config = dict(
    n_layer=13,
    d_model=128,
    n_kv_head=4,
    activation='quick_gelu',
    norm_place='pre',
    positions='learned',
    qk_norm=False,
    optimizer='soap_variant',
    warmup_steps=200,
    decay_fraction=0.767,
    batch_tokens=32768,
)
Each number is 500 + 50 x the weight over its row's rms, rounded and kept within 0 to 999. Layers, rows and columns count from 0. Numbers have three digits each. The size before them is the row's rms in percent of the matrix's.

# layer 10 attention value, 128x128, rms 0.281, rows 121-127, columns 0-127
115:561440504550472473508624496511537516555509461470497494509389465429434501480411396561441579429428589524543611505477501566503584565420433487481485544468502555495549517506396606425513498464432488587553427488537546465565457483474528496456528473542445548484523436500528391565513557491433550595483556549474501488437479528534509560461536477449524483509510512529517540497492508379470472443478
109:552368482407420511531461451474516487396519441509590498407477501554605582523437531534488417482472520413460473476529543378512500599493455583502576553410391519490512558541499513508493459462498535479428495571456519495465557410521515481537427428493489496461504540490425548527579614569431471538458493440518458561463483522526509549484549512500537506472538446489423508494524494555481549553544
128:563448569367508527482487509455479528477472543493440551521541512464494521467460419476480545547511555573438392440463541502474551576466424478458548554555510389432540562470486509452526426571540560450484477449482474422492503431529503406518542453538631483578464564590448463562434448425541497526625508468511433505530540519541487519539480464447503459470511465550489534551407428473494478569441
127:587479475544526451428474488488524507470559487529480450566547561481573492483509504383513435574512401534590607518428466423453420535491429485424501502485495506466575480543505595557525404422492523556557405543546450541535558448500488497558496541482483521526521580451518504483480547544532490542480455407497428547559482457561438523578398452461554522578424505475548548588488490474495448478594
121:460525481570459545535496555539473514528471505500436505431490591532496503411463396510506561496531503551442503443515486447495550517474517436467534516559509456435514500528492418558534448377535490520456501457557500463508364476512556470589403532580415573516499564540454400474493441493514409478447405528448530577511586494410481554578516436609421494527433467563490544471511539551477555508466
107:477484550565430470468424445476492410556519497507496489421462498519476496542444503502537425574497531559595420469472433553483469317521495492568536522479487538493537497519450545420591515460547509609475503499478450427509507499422527521472520604436521512444481444481531467482566509464499500590504465433513492555514469548463426489476545560539493602650526500504524476451507555419427496501616
124:518442502526504496477509462586507550451536515555526574482596409531450502421427474441585628552457527440505472541497554477492463457479528549516484545411474612486426476518460459569551548411550499504490576491431530468509578487480464510508517509415521441514561528486483553463432433433496456493480402528546513481560504419468504509521543500515590373540506495407522589609517536422565491500444
# layer 10 attention output (transposed), 128x128, rms 0.248, rows 121-127, columns 0-127
114:491519531466431456434547461512426461576475542443503633515488464560575494433504608531515450531507604558517504537490471482579416519462542533489488540512552480422528482523404447468465453458552506499461514424456496491436497519520578636515577434493465506474421548493509443413526462539451585454543521543530478489523469511518469543472499464517420460397472495402425541440459543557599436566537
106:405526468489527460543504476547571545600477537593437449566548577499541454486564503545549500551545503445567451474478506504536502495524543486558429487556558556513495523442632484394502564535513486477502537487463518567520552435390422499596463485528413519510518504454498508498468590459468500425674482453563445518572482471501460592429421512528515517506419520515487486403487471510509451506549
124:453528454463478504507549422544541481480513505540476445456524457523483467579507401509423490487513499466507517539534458489547521493473550449520422408491531504454556409556438559521530506592475532513574458509418508496407526480536602535518490453516442446593511497425413577433521512464644476475529454493464435529483411452437598409519527520544503487534535458383611561551466505405550477519547
126:508408469492425521537501518622504505524552559481445470430549535544519375518493423496403536495430498504443463445525481483582534537460544498484550540515502508524421540508419487405385501434531545450462522563464503449500503574452572432515551446506578429543515590532581519497565539534443479569517466487511528398530510527544627394517499475538466531413472483508502584523442508505469546450552
117:443556563552584570548481550594562547439486488464581500491526517526505475483435543430498504528445493471452545539576482532508469466379517695548539461529517522572588437513573514480426507504494410516463572497545558537496545468525551483604441393491539421473505428537492478532446497461485586513522470508465522469525477503445457486472588496434562460449558448524608522480463450509448522505479
107:559429537500456519571525530500487561521591567477478459507426521509523541512574510528486514395422525547487513499431505419399535518600494519464456469582557548505418595405543445539530489500485508526577516559476543433577479580435477428540513354489481522484611522456508477442458418589502518503542525413546523440531455514539470508500486501506487551410455561498574568456493401521507447513494
116:555445581514563562498473526522451448506509504431441423411530503520544594557467475570515539557502547501406507448465578608508479577484563450522558537590518524560435411495487425572504394440430531533450450544537568560515528439478479440523499548562505548504384528517487540460501536490561469448528480534540587482453516432505478512454458500540499419527531462477513395479436484385462487489583
# layer 10 MLP up, 256x128, rms 0.25, rows 0-18, columns 0-127
102:600474535498457440542444697606563563457500459464509458482553500525459489584501521506487488511576513515462443594493445484525525469470530525503627508441505532491485422527539527516483464578554486485499434430541437581471441517499471477448615493525460440496462483520572482515497433451460533588398512485484466427513581469521450495519603503497488499518436407485473437495548500576466413548483
107:518614450380516465590602509509466469601412548460557512540462426533414429529513541499449519516542496400514564527539374510427543513478472468451556449446489417480532453464496431402549470516520502430547507549483437459466560465482458444572561459579542471511482481482498510583398416532540505498565463497501502524443494531476481465523525476492499390502466535582530539527507483410561524455472
102:560480496493449587517480643465492575582481452502602529473461517504529498443493474515426480497490464509596452465464553573457441512498476487509528536560510538451496463523302435464591474524477505346480573484503471478470524455593506482506557467552539443526563507479561573561529466596527553514473470526521487471512524482525587417505506450412518553559503463475449531514470537527519475603460
100:446517613524477536495603610468417474465463503532525437526530470473574423468553474572391427446478494589506485561495477462411493515501473458472549519513433423567502425464540458511520356502507460449505504410494522470487521535494510421559533494533516486505428571469493457532584492475553473497589548574517487529566369520434530522503475547427515549518537405452556536456492537452489536590522
101:580568487511453480522397488507601487530416446471550498573474469473464506521493506458620497386492439552521494432452496501502458537499499466470457482578494503490440502449533489499510490469503620480485481511498492517472554531489545539392529524420534455502466572588365611525456520511541504448453510493525509457516597380489519512544572508633470475536383432511523510542599504486441467447511
102:509490471512546503481535454477508453529418556433468560389413518550505492498553532541541419476467465464531467397481543467476517451536397558501451400460487492607501609605469484513496461379482441465526510472474613491543529467572474456499577444513537418528587555491497548501478534609580407485465559451522548421543492456556461554484475512513518465535556490488432526467533472485549539600491
111:548580545582490589342551432499522526533452500557520420487447405529586570486532482569447527538484388515538537433455505413514522538461476497522515537481463523553492497488601463582549501452553461436507549477527600538418463536553541454531483487506450544456521435526449542563510513499558483547499552610403533473548522525422572525470393504471513480483525435486460540588507567524465532499531
098:571550470448486487542469445468434521494499522442542443431568458505478492467445518593504492495551475468573562493531485472535500443443526521555472558533372548527516483555496578548531486567455454416489567435507438593512478442557475428513504518498518550487543511607490628471521489529518420549505419538470482480538552456522601513495487551509522356539467582530506480532402583519497474650486
091:544544579422516569461480371496442541559482508534500447413521425539519493501505505525456440521466511472548551513446418419498565464488463562548521491526506485493465549476528494560501413514538450478501638522575473521524435477551462423489472455531519590387532441423567450479453510471509457431539435508484479525485536491534576601505439436458630488488574582495540472542538532541394464559452
100:572482506562518407524513436521509601465456587500462460497478452511445415393492495423490416498541492509614491542515514518510553453494443492495549498537464505485477409443501414476519545389494553534462500464433541502493535460614511408567499513529573478506427541509482497453554389572528498489571580562495437507545492561526498549606495549557510472454535518536359503559471448503530504412447
094:393498513477509526572536459470500471434442514481454547419455437455430393523487488630455428447527543471587504542457463587514476530495516537571470470482485516441470498430476492524574539567554543467574524489519403478534503450492538462436493483570525400462477536472548572465599531441406573506530488438539439427432437563566488524557495529502555436446555458422532523420427529527562503461522
102:524598509451462485510477519564411590538383556501562441528578489521412475501509481399598574578564471461553527479524525493516482514455460491480480574441461467503549523384440544519494472463575396460418449473417495564488557510481466509506483467615570448530490491557482483579512464506537507520505505568506503496506480404438561601597539570428501506516472554407507518496578450476536533492486
100:426425534453546514500530477508558348573505505543480513411410485455507551467498439573483475437633476486455545454464492494551490532470509505470526538535403437490527493538556530418497519598554544592498609416462445548505380530543462529468480498484631488518495527557475550539496424501537453505509593461423514541508541511482463502531473438516460509563606443481581421508481511469472507491534
093:528468555500463509487385437529518430570462523520511560499485514472450543471444593558604499589545469557546467521474563464561485420533491457510512498475439442525371436566554462497407489450591498454501563498513470557503561623515424508492493369610485434462494542563531573422441493544517526453430551508513485564459465544455510532510423489510507493569443532557552482514447458468556513550538
101:518426517415517490572566408528502466498456517459455571607525476403539452518485552544617581501643431435452469487376458532513502529562507548514518464430448463534606503475526503484446537463474479515591518501504528485488571515556468471399421441518500413512545470449459420553461529444518470494517494441493468562509527532518521511560425433565552568533539552531494521451523531396537470474457
109:436642487497585469520464492497450541551547454458382416502435483463387522414529500512481513465504501545531538600552468527529484434492447470581507550461504532422447513564434464559502438428463515487508459455497436567479470552517519479512536584417527429562522509436484491466481469511541465541489547599547508360499475424457560513607497482463434492524539503471469623529510558543425518491489
095:527462506517519628477475530511655461428457501458511592544528490499501386450538473488491502459429567409519535492484544489480510584519559508457480512463526565510456480451583555590531419511512499498506466543538551612553574490542546548417576453506487501476526506473483441384494464523470425520519411557471436440417493435489426558554478528493510404455491559441502477389426483510474529497520
115:480443492470536481481552519426493562544420436481477462486514488463469462466461557436523465431474441524442534531534518525433420537527511547548560457513486512494559572542529459532557473476494464494598432542485611476549497536587475521487535510512466496414536541464520476506505646490482599499501447426466478465506441507453486483525659458543521457460417391479533480466521611498651590558536
101:454447467493484578535466492415376511474525512564474471455465464487484418493557530455556498556483441454427418481466498492633459366532515515413553516573523405538518543531516535459533461535415503521535536416474569531472556568423579478515534512414490493516574427520508522508488480518460450471464445542485482507553471494484467481447512471442541538472493504598432493629613529450411465570517
# layer 10 MLP down (transposed), 256x128, rms 0.274, rows 0-17, columns 0-127
095:424528504496427463640518454435539587576533506491463525453556479498481461493481532508518499523496556540455476531498562460474586594524404595488455458472564483567486559534578520464353507568466474450460544472459430543511634424500469450516592495576446457491508447554544488483542455509481473550466542460521440609566436453573539508537382516500508538478493473494534433534496475449514544454514
105:629454438460455550476477488495556456499558496509539513444550526545477500492398578516533544440521531507474503456522379450495460528532470522575415503600531482515573538559442448536479496510483451450479613597485412523458618500505556465438499435445513492487525499542486487529472521474490557537517511628439600487399533529493550494533555508482496502464553541497390408459538468583544571440452
106:499507418518516508447479461463483513471478476427512462542563556521502432497491535473463530505576500521493449422560439496488542460566537535395470574488481497428508386514489486446466550484541575552378587506527570481487492520635504524531484536448513520581582419451544534528460525484578478447595531641553588451547499528484564492433571470458507465605504443524431516505486481416473420534462
104:555557499516579517409426558517514617430492574535486384460464593444421485519513461494477593552481540438435519533551469559518528493523513529496475523582463442482420520578509480497520540519438513545451552499528510532506560581494481511527485500481454511459477502412447544449520548519489457604349352568523486470505570504540542533506520447529517588462492428546495408603507499518542535509468
100:434452561587511512538568535502473567480500566565546529521488469511509506517541489507458457479604511517428527499427596600566451478379431586498481532531473415463466555536563432497399457534472520432569470583490483539509509398456466497530532476522536590543444454511453507556453570450582574462477490448549585510497451473581554485497519428477443522498470536434566532454549496452399493583514
099:512471494462491489478473529551478510484506417560502505575548536431503440508464468529488498592397510532464480621424429548503475451447474502523544606487549559417501444467550498503596521669559603422520517614579416526409488560516511516487454474468514488483460532486510427472486429409451566444448511478535475458484545544458472531469544547524514561483560507493566473415532556425479494538452
112:490558544555474519121499472497503476512543577547487405546515469549542509571557493537465552571513571469509512487501525503543553467507567499484554473563528535481481503489513487489537504479465584529570449557544530515491555510495518574500536535541533467511523527515518524473478463481528482482551543566547528525534512465485514502519504530459452485429558529530492460466532461540496511537572
109:513555562446508416482606574617470538514495512551495442592442532573551472514470465611481487640476511500557510529422472449616430529525516504505416481431454463529486436499441464525528534500541465424504477474486500451506479520538525528546500503471497465428425536527532393409517535409555530496497518515617552502509480547505490577484486528439427423442467460474590460502500565516573513412535
109:493441516552492464507524462438426518396475519477475527573413493531578477492441576553490506538488520507508489629463473544582442480463512469555500555455449515500452635499419419414442490583498426483499507468401417434498466479533543413445423509470527489468478530494545540468522507472558568442531517592560423472511555521524429471451512561484445516459511403495475458441573500441614476460566
093:444452591519616503422497525513426490520489512516532446545486507471397470541445556429440537497449480469471516491516524473515541545451487519494573563498521510451561493567522449519482429607379418564532526549501509583552463433475531489463426638481479473471518481550503448617455476470529444587500410554479578564574495492492485433527490473493631472537451434538453501544444558495505495430451
095:456571549500532517464581463452498535391559518499537497464498554547487498510503479553687372521528524455548470527532535533467508497405448534485469539506462498558433531471520499521488423499464433540424458472477504494501488462492370464485422497543574504485491483532520476528497543514486464447426570438512602492387442544451501550471656518457532469415462475520491435539410465526516548513416
106:488433439511416494474496488529447450457545500437447468469480507512465576508567443582582553454361476517456537501505499497429526511477549471533524541438503518533384522442462559514627505460581546427403520451470516489535507523459461490536517545481503482531462625557487479600592484561477603461487548506488562558504551577499496483529538433473487474362419495418519541491434522531488562444484
096:528465530486478558539495547431512422393472498532547454492469456548487572431498600474402504532451471396531490528590483499468512508497536448487552467434592494527466523511550477514552525488538465466540563394494562593537523501506467474510546519542489543451528477492530536500546486632446462509540323472465541439574516610467507474529543440545565505386536515518458429558527585550459501483429
083:526509546433503454416537507497578478522495466524573621505553469482561474588502419416494561469435438539556575502467428441555582528554471570513515436516504538550479457446486549543529571509432496500468447434473509470492487446484587551490473599414538512480484509469409465458524581526542425497496503613521568472579501573502434564501591577450440477433532457425535557505498517498502603536540
090:515605544546474471448487545370548394503493406591459536435534453557492498576532460501517454463412535478506584436528540514578519508427488508461562483524487535525534468519422506467480484563532527464477539453418560459479460518466500528572528543497474536492506484589557529424481529584558528474440529540488513510502454385486450493492481560502462496466473425372593479504444403617447576448543
111:430489488459587467525499487504585478415583501419452435441537581581522496470487523491405486556513425513463526515492523561434492539536470436536528549532543468568450537553448519495526643521510541533413426389528393494499485573438445441602479555457429502548466496470522434445507563478505536422466445532446523495495445521590534488503455518453534551474554565492597455561533414494532458504528
090:553504525596590416582490514416464572546495541537461573502499417465512579548431550489578501525557537567420449516486472482470527480458471456546512574477526506493517529516492469413539582464481448496555542465411481499425484489537505492462487540550421548583429477482536509600503525525417545486530536493436470515491510517561626438536520522476554616588480423496549472552604480498623529502452
116:502408387545457523483541507484576445581424411463474509530483417351497537546416453497544467517470501563499512459561435499561491483536570526546513554512572533559469478509475444458443467512598508463554447499550476530501497525439477457424558463491470570497609585449552543480548506481457524543505395458525465509485484507510435345496522478486506535447529500573397431509495548452556524570468